config.yaml
num_hidden_layers: 15
hidden_size: 64
num_attention_heads: 2
num_key_value_heads: 2
head_dim: 32
intermediate_size: 256
vocab_size: 8192
hidden_act: "tanh_gelu"
norm: "layernorm"
norm_place: "pre"
norm_eps: 1e-06
positions: "learned"
qk_norm: true
attn_scale: 0.177
bias: "all"
tie_word_embeddings: false
parallel_block: false
init: "uniform"
init_std_qkv: 0.085
init_std_o: 0.0
init_std_up: 0.085
init_std_down: 0.0
optimizer: "muon_variant"
learning_rate: 0.00405
lr_mult_qkv: 0.4
lr_head: 0.00843
max_grad_norm: 1.0
warmup_steps: 0
schedule: "cos"
final_lr_fraction: 0.03
batch_tokens: 32768
max_seq_len: 512
doc_mask: false
train_tokens: 128800000
max_steps: 3931
dataset: "wikipedia_en"
Each number is 200 + 30 x the weight over the matrix's rms, rounded and kept within 0 to 999. Layers, rows and columns count from 0.

# down: layer 5 MLP down (transposed), 256x64, rms 0.0707, rows 224-255, columns 0-63
# up: layer 5 MLP up, 256x64, rms 0.0933, rows 225-255, columns 0-63
down224,200,200,201,199,201,200,201,200,201,201,200,201,201,201,200,200,200,201,201,200,201,200,199,200,200,200,201,201,201,200,200,202,200,201,201,200,201,201,199,201,199,200,200,200,200,200,200,200,201,199,200,199,199,200,200,201,201,200,200,200,200,200,202,200
up225,217,225,250,197,230,219,170,200,190,168,194,224,249,265,265,174,173,201,182,161,220,199,184,204,238,164,166,185,204,200,221,200,189,232,194,183,197,227,145,209,184,162,258,171,165,258,172,247,210,221,198,223,209,200,202,175,194,183,176,189,222,169,228,182
down225,212,207,229,194,220,188,187,180,198,210,193,193,207,274,202,196,180,202,197,219,192,196,196,188,167,192,210,198,239,188,203,184,163,179,216,187,196,195,159,163,239,203,164,239,169,198,245,274,192,197,185,158,191,182,220,141,228,219,162,228,207,202,272,164
up226,231,202,215,199,209,206,181,199,201,212,222,226,192,187,195,209,186,202,219,185,226,195,226,193,192,185,202,210,223,175,165,194,221,193,193,214,223,205,245,192,247,195,221,228,236,173,188,204,205,201,127,196,193,203,226,201,187,196,216,192,214,225,193,210
down226,174,179,208,181,228,185,218,229,212,222,216,181,205,195,157,188,201,222,187,176,179,216,208,209,186,175,219,249,188,226,177,174,206,200,207,173,243,222,181,210,224,196,217,211,223,181,202,181,174,194,201,233,225,242,180,198,210,182,181,211,201,213,157,183
up227,199,195,169,192,212,186,200,178,154,172,198,168,200,183,254,147,215,200,221,203,224,211,176,187,193,188,204,192,232,224,252,202,157,195,197,161,179,220,199,197,229,205,194,216,163,204,199,217,215,168,210,205,201,162,274,197,218,234,192,157,177,235,203,196
down227,173,162,203,176,193,199,217,207,156,177,235,141,192,155,223,185,215,159,222,248,284,192,186,172,161,218,215,208,215,197,227,197,185,188,213,161,201,199,181,222,217,175,208,202,144,196,205,218,205,196,192,204,221,195,259,257,185,209,216,181,192,214,210,248
up228,185,246,239,232,200,208,203,218,136,167,167,177,226,210,219,182,201,196,193,179,167,212,209,186,233,201,185,190,201,145,246,240,206,229,199,247,204,202,223,229,202,209,199,191,220,177,224,191,207,189,242,228,195,146,169,227,226,233,180,201,246,177,191,142
down228,199,182,192,190,181,236,194,152,196,233,206,209,153,134,184,164,236,169,196,200,234,165,165,226,207,159,214,193,155,213,170,215,266,192,221,225,158,194,204,206,222,235,212,211,169,277,171,215,195,226,167,196,195,193,192,200,203,183,237,225,226,218,229,255
up229,237,198,167,179,160,213,158,255,296,217,222,215,197,266,219,225,177,188,247,198,232,233,242,119,215,271,251,244,222,217,134,255,207,230,261,151,210,175,150,140,207,199,176,129,232,121,150,174,244,242,200,193,146,208,255,152,281,257,190,201,257,166,168,270
down229,183,140,240,167,167,208,217,211,205,234,200,150,169,179,180,159,242,174,188,173,150,249,268,165,202,152,254,193,158,267,184,127,256,117,188,298,172,207,215,212,193,188,239,165,245,312,199,137,240,157,137,299,204,221,182,244,195,191,262,233,149,158,219,237
up230,181,170,152,228,182,207,221,213,152,229,173,232,219,263,224,274,247,190,252,204,225,187,233,207,265,248,178,197,235,220,211,231,151,199,244,154,193,207,220,246,220,185,181,182,234,128,219,167,202,170,158,223,190,221,214,242,181,189,201,223,170,196,196,216
down230,216,198,186,220,217,240,165,244,206,238,184,188,254,187,167,200,158,245,187,236,212,159,218,201,156,172,166,186,242,145,191,213,161,211,186,207,269,227,222,147,139,187,164,173,189,251,247,208,208,212,219,254,219,177,153,187,199,207,150,203,216,198,187,221
up231,218,208,162,182,194,256,185,175,228,170,224,184,184,165,214,187,191,204,194,184,215,219,232,173,189,199,243,211,159,207,171,204,209,181,221,190,209,226,208,222,201,177,247,187,233,170,209,196,183,182,192,220,197,200,184,216,222,193,182,192,216,193,159,170
down231,196,222,226,185,220,210,197,223,234,174,174,175,199,176,205,170,229,204,167,205,177,203,236,218,187,162,205,192,218,205,212,181,219,188,179,199,213,153,207,220,199,199,175,204,179,190,206,179,167,216,174,196,215,222,256,178,186,165,246,261,206,208,175,196
up232,179,199,181,182,218,168,184,200,190,184,162,180,189,191,227,209,182,221,158,196,206,233,185,186,191,206,179,209,200,181,253,187,190,220,215,157,224,179,190,210,176,223,201,219,179,204,192,220,202,171,249,256,229,201,219,185,170,251,187,176,216,240,178,190
down232,208,190,255,216,199,159,237,236,174,179,200,188,173,209,211,181,175,219,222,183,211,184,191,202,198,187,203,165,195,231,176,192,228,190,193,185,215,186,217,188,217,233,213,191,197,219,216,192,198,258,221,134,189,233,208,189,162,175,189,151,208,185,238,211
up233,212,209,200,198,198,195,224,214,208,241,222,202,207,194,224,213,197,218,222,198,197,204,195,202,212,198,220,237,195,187,203,200,186,188,216,214,178,202,191,216,225,207,209,196,198,209,205,223,209,187,226,227,198,181,209,210,214,265,205,202,202,212,216,209
down233,224,190,211,208,216,190,216,207,212,195,200,157,182,199,219,202,193,198,213,151,197,202,170,196,191,199,227,172,171,239,214,177,219,180,221,186,237,203,195,205,214,186,192,196,146,193,184,198,206,210,212,249,211,218,207,207,192,205,210,192,196,205,205,186
up234,220,241,186,184,197,230,198,190,193,192,203,200,254,247,215,168,262,198,168,176,205,164,198,250,257,167,189,197,191,217,176,205,163,220,243,177,209,205,183,264,198,192,204,142,164,211,188,254,132,173,212,254,187,208,182,196,211,170,205,175,197,195,250,206
down234,209,179,229,178,162,229,167,248,184,236,192,206,198,235,153,180,213,223,175,210,233,178,192,185,170,211,210,192,203,224,122,205,202,160,205,215,216,213,219,299,182,156,214,229,231,238,238,166,164,176,194,209,191,157,174,190,212,198,242,179,164,208,201,199
up235,216,230,218,159,194,143,181,231,259,183,196,221,223,160,212,200,186,260,214,183,173,206,175,247,164,186,218,171,231,204,203,264,179,189,275,229,155,172,193,178,220,261,191,202,249,218,221,244,184,247,200,217,201,166,190,187,183,165,225,292,226,200,217,195
down235,269,176,248,157,272,241,238,163,197,203,188,247,219,217,207,185,239,150,173,200,186,196,202,184,198,195,255,228,230,225,213,196,203,192,154,199,195,175,217,193,225,155,182,158,191,192,224,131,187,185,178,213,187,195,223,185,246,185,167,174,182,155,253,207
up236,232,233,174,145,205,215,189,226,201,255,220,209,172,177,212,225,214,193,170,188,211,250,182,233,190,184,213,188,200,209,198,187,205,224,207,180,199,255,156,181,169,253,217,165,199,225,208,234,163,223,179,208,172,220,190,233,178,184,173,218,211,175,185,239
down236,158,221,202,248,183,203,219,206,222,201,199,228,243,178,222,146,205,167,210,204,185,213,217,174,250,202,226,196,179,155,209,194,238,200,223,181,189,177,209,248,263,175,144,168,169,184,179,224,221,209,230,240,197,134,208,210,214,197,189,160,209,234,145,211
up237,178,189,201,195,254,217,180,223,197,191,163,223,125,197,197,205,182,182,205,207,243,207,228,231,239,213,219,224,199,200,166,192,187,204,218,126,250,195,166,231,228,223,248,166,218,175,201,220,209,200,205,192,215,212,237,236,209,204,163,215,221,194,207,230
down237,173,194,234,190,198,204,209,189,186,186,157,229,217,175,240,225,184,180,206,196,237,167,222,222,198,163,223,202,184,171,232,176,215,188,224,193,192,173,210,230,163,224,195,171,204,268,170,211,227,257,231,185,177,196,170,198,207,152,191,243,199,220,139,217
up238,228,193,217,224,213,217,208,191,161,221,192,192,171,271,218,165,226,194,198,183,179,219,230,175,247,190,181,215,191,210,227,186,169,225,182,201,212,165,172,243,194,233,251,174,162,205,187,218,184,206,200,227,272,237,211,142,219,234,146,230,240,173,189,185
down238,193,198,232,155,231,180,217,202,178,200,186,183,211,192,231,218,173,153,195,230,175,182,231,216,160,218,205,186,209,206,154,259,200,202,216,239,208,258,170,216,211,227,185,136,211,191,218,196,184,228,219,188,164,181,220,159,205,186,207,209,159,227,208,222
up239,191,207,192,166,217,179,206,169,191,158,197,231,198,189,216,213,168,190,271,178,197,204,224,189,195,248,208,152,162,183,173,211,206,174,236,204,165,149,211,188,197,166,195,236,207,173,220,238,170,184,188,177,164,238,213,191,212,194,225,174,183,276,188,235
down239,167,198,162,172,177,191,251,192,225,225,228,196,164,158,225,220,187,207,237,228,178,207,212,162,209,180,213,230,128,205,164,167,219,208,217,195,214,211,178,195,197,187,214,223,201,223,244,210,195,192,217,160,151,233,194,206,190,209,204,200,225,221,215,213
up240,154,202,153,226,194,148,197,200,183,152,149,208,218,168,215,196,220,262,249,174,247,238,225,197,179,175,229,180,186,210,204,215,188,181,191,164,239,235,222,175,174,209,222,243,233,190,168,223,208,205,217,166,221,179,189,187,182,225,237,180,157,204,130,199
down240,239,192,192,231,152,200,198,200,199,162,187,134,227,190,240,160,205,202,239,142,214,254,211,132,208,165,243,168,180,199,187,203,217,207,228,196,205,220,213,198,185,195,209,191,189,168,184,238,249,242,185,221,185,162,257,223,210,239,140,209,242,189,232,157
up241,145,191,167,183,126,256,206,255,228,132,158,238,183,206,256,207,149,202,299,205,197,196,198,210,171,178,219,213,166,238,239,206,183,193,193,274,244,198,165,138,211,234,232,165,292,122,232,188,156,158,195,179,157,174,186,275,226,232,218,238,169,212,177,267
down241,252,206,166,251,150,232,247,171,155,196,207,260,206,209,249,225,227,257,214,147,136,214,208,216,239,205,157,199,232,221,242,231,184,214,161,182,205,188,171,178,172,251,191,218,187,116,207,300,162,187,193,145,228,219,174,215,188,219,112,213,155,174,195,176
up242,272,205,179,163,246,228,218,170,162,166,214,253,202,202,147,197,176,166,188,163,250,228,205,195,195,231,235,236,255,210,198,210,179,259,192,193,226,219,159,245,200,212,236,126,182,215,214,191,178,223,174,230,179,162,199,197,159,224,179,170,238,205,200,139
down242,168,223,165,205,146,228,208,183,168,130,225,238,192,191,193,260,187,194,216,161,173,205,230,211,160,184,213,225,206,209,238,171,150,250,217,208,213,226,193,171,189,244,189,203,214,185,166,235,207,181,216,235,203,177,181,235,209,189,218,210,181,259,169,169
up243,234,211,211,169,233,212,157,222,234,202,206,221,175,184,194,212,234,217,188,200,222,200,207,179,174,227,191,232,222,190,240,185,182,215,163,192,216,178,199,207,204,210,263,207,226,158,227,191,213,171,204,174,240,160,183,190,159,234,174,174,197,182,234,202
down243,194,220,210,186,200,166,208,148,203,229,171,205,236,224,155,218,164,203,215,162,169,203,209,197,204,192,232,214,176,207,195,192,171,187,191,234,221,193,174,209,209,181,219,200,226,180,191,177,170,185,237,214,192,225,260,178,188,236,204,219,176,205,249,189
up244,181,184,193,210,221,199,208,245,210,141,251,231,161,143,195,237,257,183,208,208,233,240,183,195,222,188,204,217,212,190,198,233,231,210,169,157,159,270,236,211,204,199,257,191,252,153,206,172,223,202,223,277,212,208,210,187,238,227,195,246,178,174,220,270
down244,232,176,234,220,218,187,213,217,231,216,225,178,179,221,245,188,172,160,187,184,209,182,251,192,240,241,177,228,170,199,193,269,185,194,206,230,214,203,218,219,153,150,193,182,151,229,195,206,164,196,179,136,236,192,127,205,177,208,244,195,255,177,187,156
up245,194,226,194,179,232,240,253,178,152,208,181,225,224,163,220,226,242,277,198,214,183,242,243,275,182,190,192,231,227,157,259,209,248,216,169,198,245,218,223,201,189,172,266,251,188,157,207,258,252,132,226,213,201,191,215,282,203,221,258,194,189,269,206,196
down245,174,191,186,194,256,239,210,206,168,224,187,157,191,195,186,185,238,174,160,175,226,218,201,195,176,198,248,239,223,212,157,187,242,218,215,161,224,163,131,226,155,189,136,162,272,209,245,214,173,227,166,272,205,159,258,181,240,190,129,179,278,169,238,184
up246,246,204,184,232,231,187,178,209,175,170,180,202,168,201,194,169,205,188,220,186,208,220,241,185,221,245,206,215,185,237,143,214,216,215,172,197,148,213,181,251,215,179,234,215,249,147,237,237,212,235,236,190,191,209,230,180,180,228,206,159,209,184,156,183
down246,183,240,178,254,163,183,189,247,195,191,194,223,214,190,202,227,166,236,218,204,208,209,170,158,174,218,214,199,192,217,182,165,208,219,168,209,203,203,174,223,226,200,202,189,208,175,225,273,195,162,201,150,167,220,241,205,164,231,227,174,195,236,152,188
up247,176,195,198,155,233,252,152,175,196,136,189,287,223,154,202,141,205,189,213,165,224,227,210,204,224,199,229,188,248,220,225,249,250,266,238,166,218,138,234,147,247,156,233,137,186,181,162,226,173,184,216,167,213,184,194,159,165,238,110,152,179,189,223,194
down247,236,227,188,121,245,215,193,147,179,227,239,212,183,138,186,178,199,216,213,222,199,218,199,223,184,218,263,164,217,268,246,204,242,234,222,193,242,174,220,137,288,132,209,165,233,180,200,209,201,135,218,175,178,163,232,240,182,189,205,190,97,226,155,193
up248,200,158,200,158,235,239,203,201,218,212,210,231,223,234,209,231,166,147,176,190,224,212,246,239,225,244,191,237,177,214,235,204,187,182,178,211,184,142,162,217,221,231,174,150,176,239,173,199,157,212,199,172,190,148,142,172,158,190,211,201,237,195,215,211
down248,171,227,199,221,175,136,179,177,171,173,201,192,207,235,159,182,242,189,202,215,262,216,221,222,236,197,191,166,261,206,162,202,177,196,224,209,167,197,200,216,200,180,189,172,166,190,143,213,184,199,208,239,234,212,202,222,139,225,209,201,214,223,222,234
up249,162,178,183,196,175,196,144,232,216,184,247,194,226,193,234,120,248,190,218,142,251,216,185,156,216,171,249,210,240,204,214,232,218,235,223,200,227,187,175,251,202,179,175,162,223,265,150,202,228,186,181,188,150,178,160,172,271,268,153,226,233,199,236,197
down249,214,221,206,200,228,239,217,173,229,210,206,184,183,217,151,250,170,205,183,247,128,208,158,240,205,211,132,209,187,185,227,237,250,169,186,168,128,196,240,134,200,216,227,194,167,120,225,202,170,207,257,248,249,190,230,197,175,174,245,215,170,166,192,237
up250,212,195,188,242,203,192,197,238,197,186,162,165,149,230,172,173,145,205,217,140,184,167,143,178,249,218,176,206,258,179,174,207,185,180,166,201,194,258,286,191,208,237,173,211,186,227,193,197,170,165,185,211,206,209,206,201,186,257,230,185,220,200,155,220
down250,179,148,200,186,196,214,187,199,188,214,243,227,201,168,171,257,223,134,153,209,236,185,220,172,150,217,226,137,175,238,152,219,189,282,269,141,230,186,204,229,227,153,212,198,220,209,261,175,248,227,189,170,157,160,212,192,227,188,178,234,162,189,273,176
up251,209,211,179,206,195,183,196,192,166,163,218,196,207,218,181,233,172,200,230,130,126,195,218,211,236,169,214,238,199,157,168,218,257,227,151,167,197,198,153,194,255,202,160,144,240,225,192,218,135,210,157,205,246,219,252,189,223,166,221,229,231,148,192,174
down251,159,220,188,211,179,233,166,215,187,244,181,214,215,219,155,225,190,189,242,126,216,187,203,210,159,133,197,217,166,233,217,181,167,211,141,196,255,293,200,212,166,195,217,192,236,239,187,217,252,203,189,259,126,233,226,197,190,172,173,199,175,199,221,187
up252,142,223,190,227,179,216,142,208,218,206,177,167,249,176,173,240,180,204,215,205,212,182,182,190,209,216,204,177,171,220,188,206,207,183,236,207,171,203,145,222,162,223,175,223,211,250,218,285,183,194,158,113,230,181,164,192,172,164,230,219,191,215,144,231
down252,263,205,220,202,213,223,223,145,206,190,215,159,151,200,248,226,205,186,196,210,237,183,200,176,211,209,174,184,159,172,177,220,213,208,188,246,246,201,251,185,144,247,195,154,168,231,223,204,164,229,182,194,126,149,205,218,224,204,178,195,205,161,230,231
up253,212,198,201,227,184,216,167,203,170,205,213,131,168,167,208,193,186,215,188,215,171,225,196,205,198,177,192,201,239,207,214,204,205,189,163,163,196,165,205,196,174,230,200,195,190,225,191,237,179,191,229,241,222,188,207,178,190,192,212,178,185,208,248,206
down253,174,215,212,202,221,172,228,221,213,198,185,203,190,185,221,182,191,239,232,170,217,190,178,236,196,210,180,192,190,186,184,173,149,202,225,221,195,185,189,212,201,216,214,195,230,170,169,186,231,225,214,194,233,198,207,201,170,210,193,219,247,197,176,147
up254,155,175,182,206,223,265,195,242,166,166,189,165,160,231,242,174,238,253,198,182,272,180,223,221,223,160,181,228,168,178,167,218,170,218,214,98,185,203,203,223,204,156,213,171,167,205,191,253,223,180,215,187,194,173,202,186,249,206,193,193,167,172,211,170
down254,211,197,207,199,186,238,189,234,241,155,158,232,205,213,222,152,210,280,181,208,224,172,206,237,233,146,176,184,135,135,183,186,177,182,246,164,195,204,213,194,200,215,218,146,208,270,172,213,205,228,195,231,146,208,178,220,257,197,189,222,161,249,222,153
up255,144,191,159,201,233,151,206,173,239,206,191,249,226,210,232,158,242,253,225,171,188,191,185,207,188,184,197,166,218,194,199,192,214,184,140,219,230,228,196,187,200,215,224,181,258,149,163,172,165,147,193,191,195,189,258,214,163,177,232,195,186,254,195,213
down255,217,206,197,217,197,222,234,169,146,238,247,237,207,231,230,203,218,231,190,162,224,193,205,169,185,157,182,200,192,226,228,133,202,198,212,240,186,206,178,184,225,212,207,176,183,167,202,123,189,207,178,238,209,130,207,213,196,187,202,193,256,216,181,226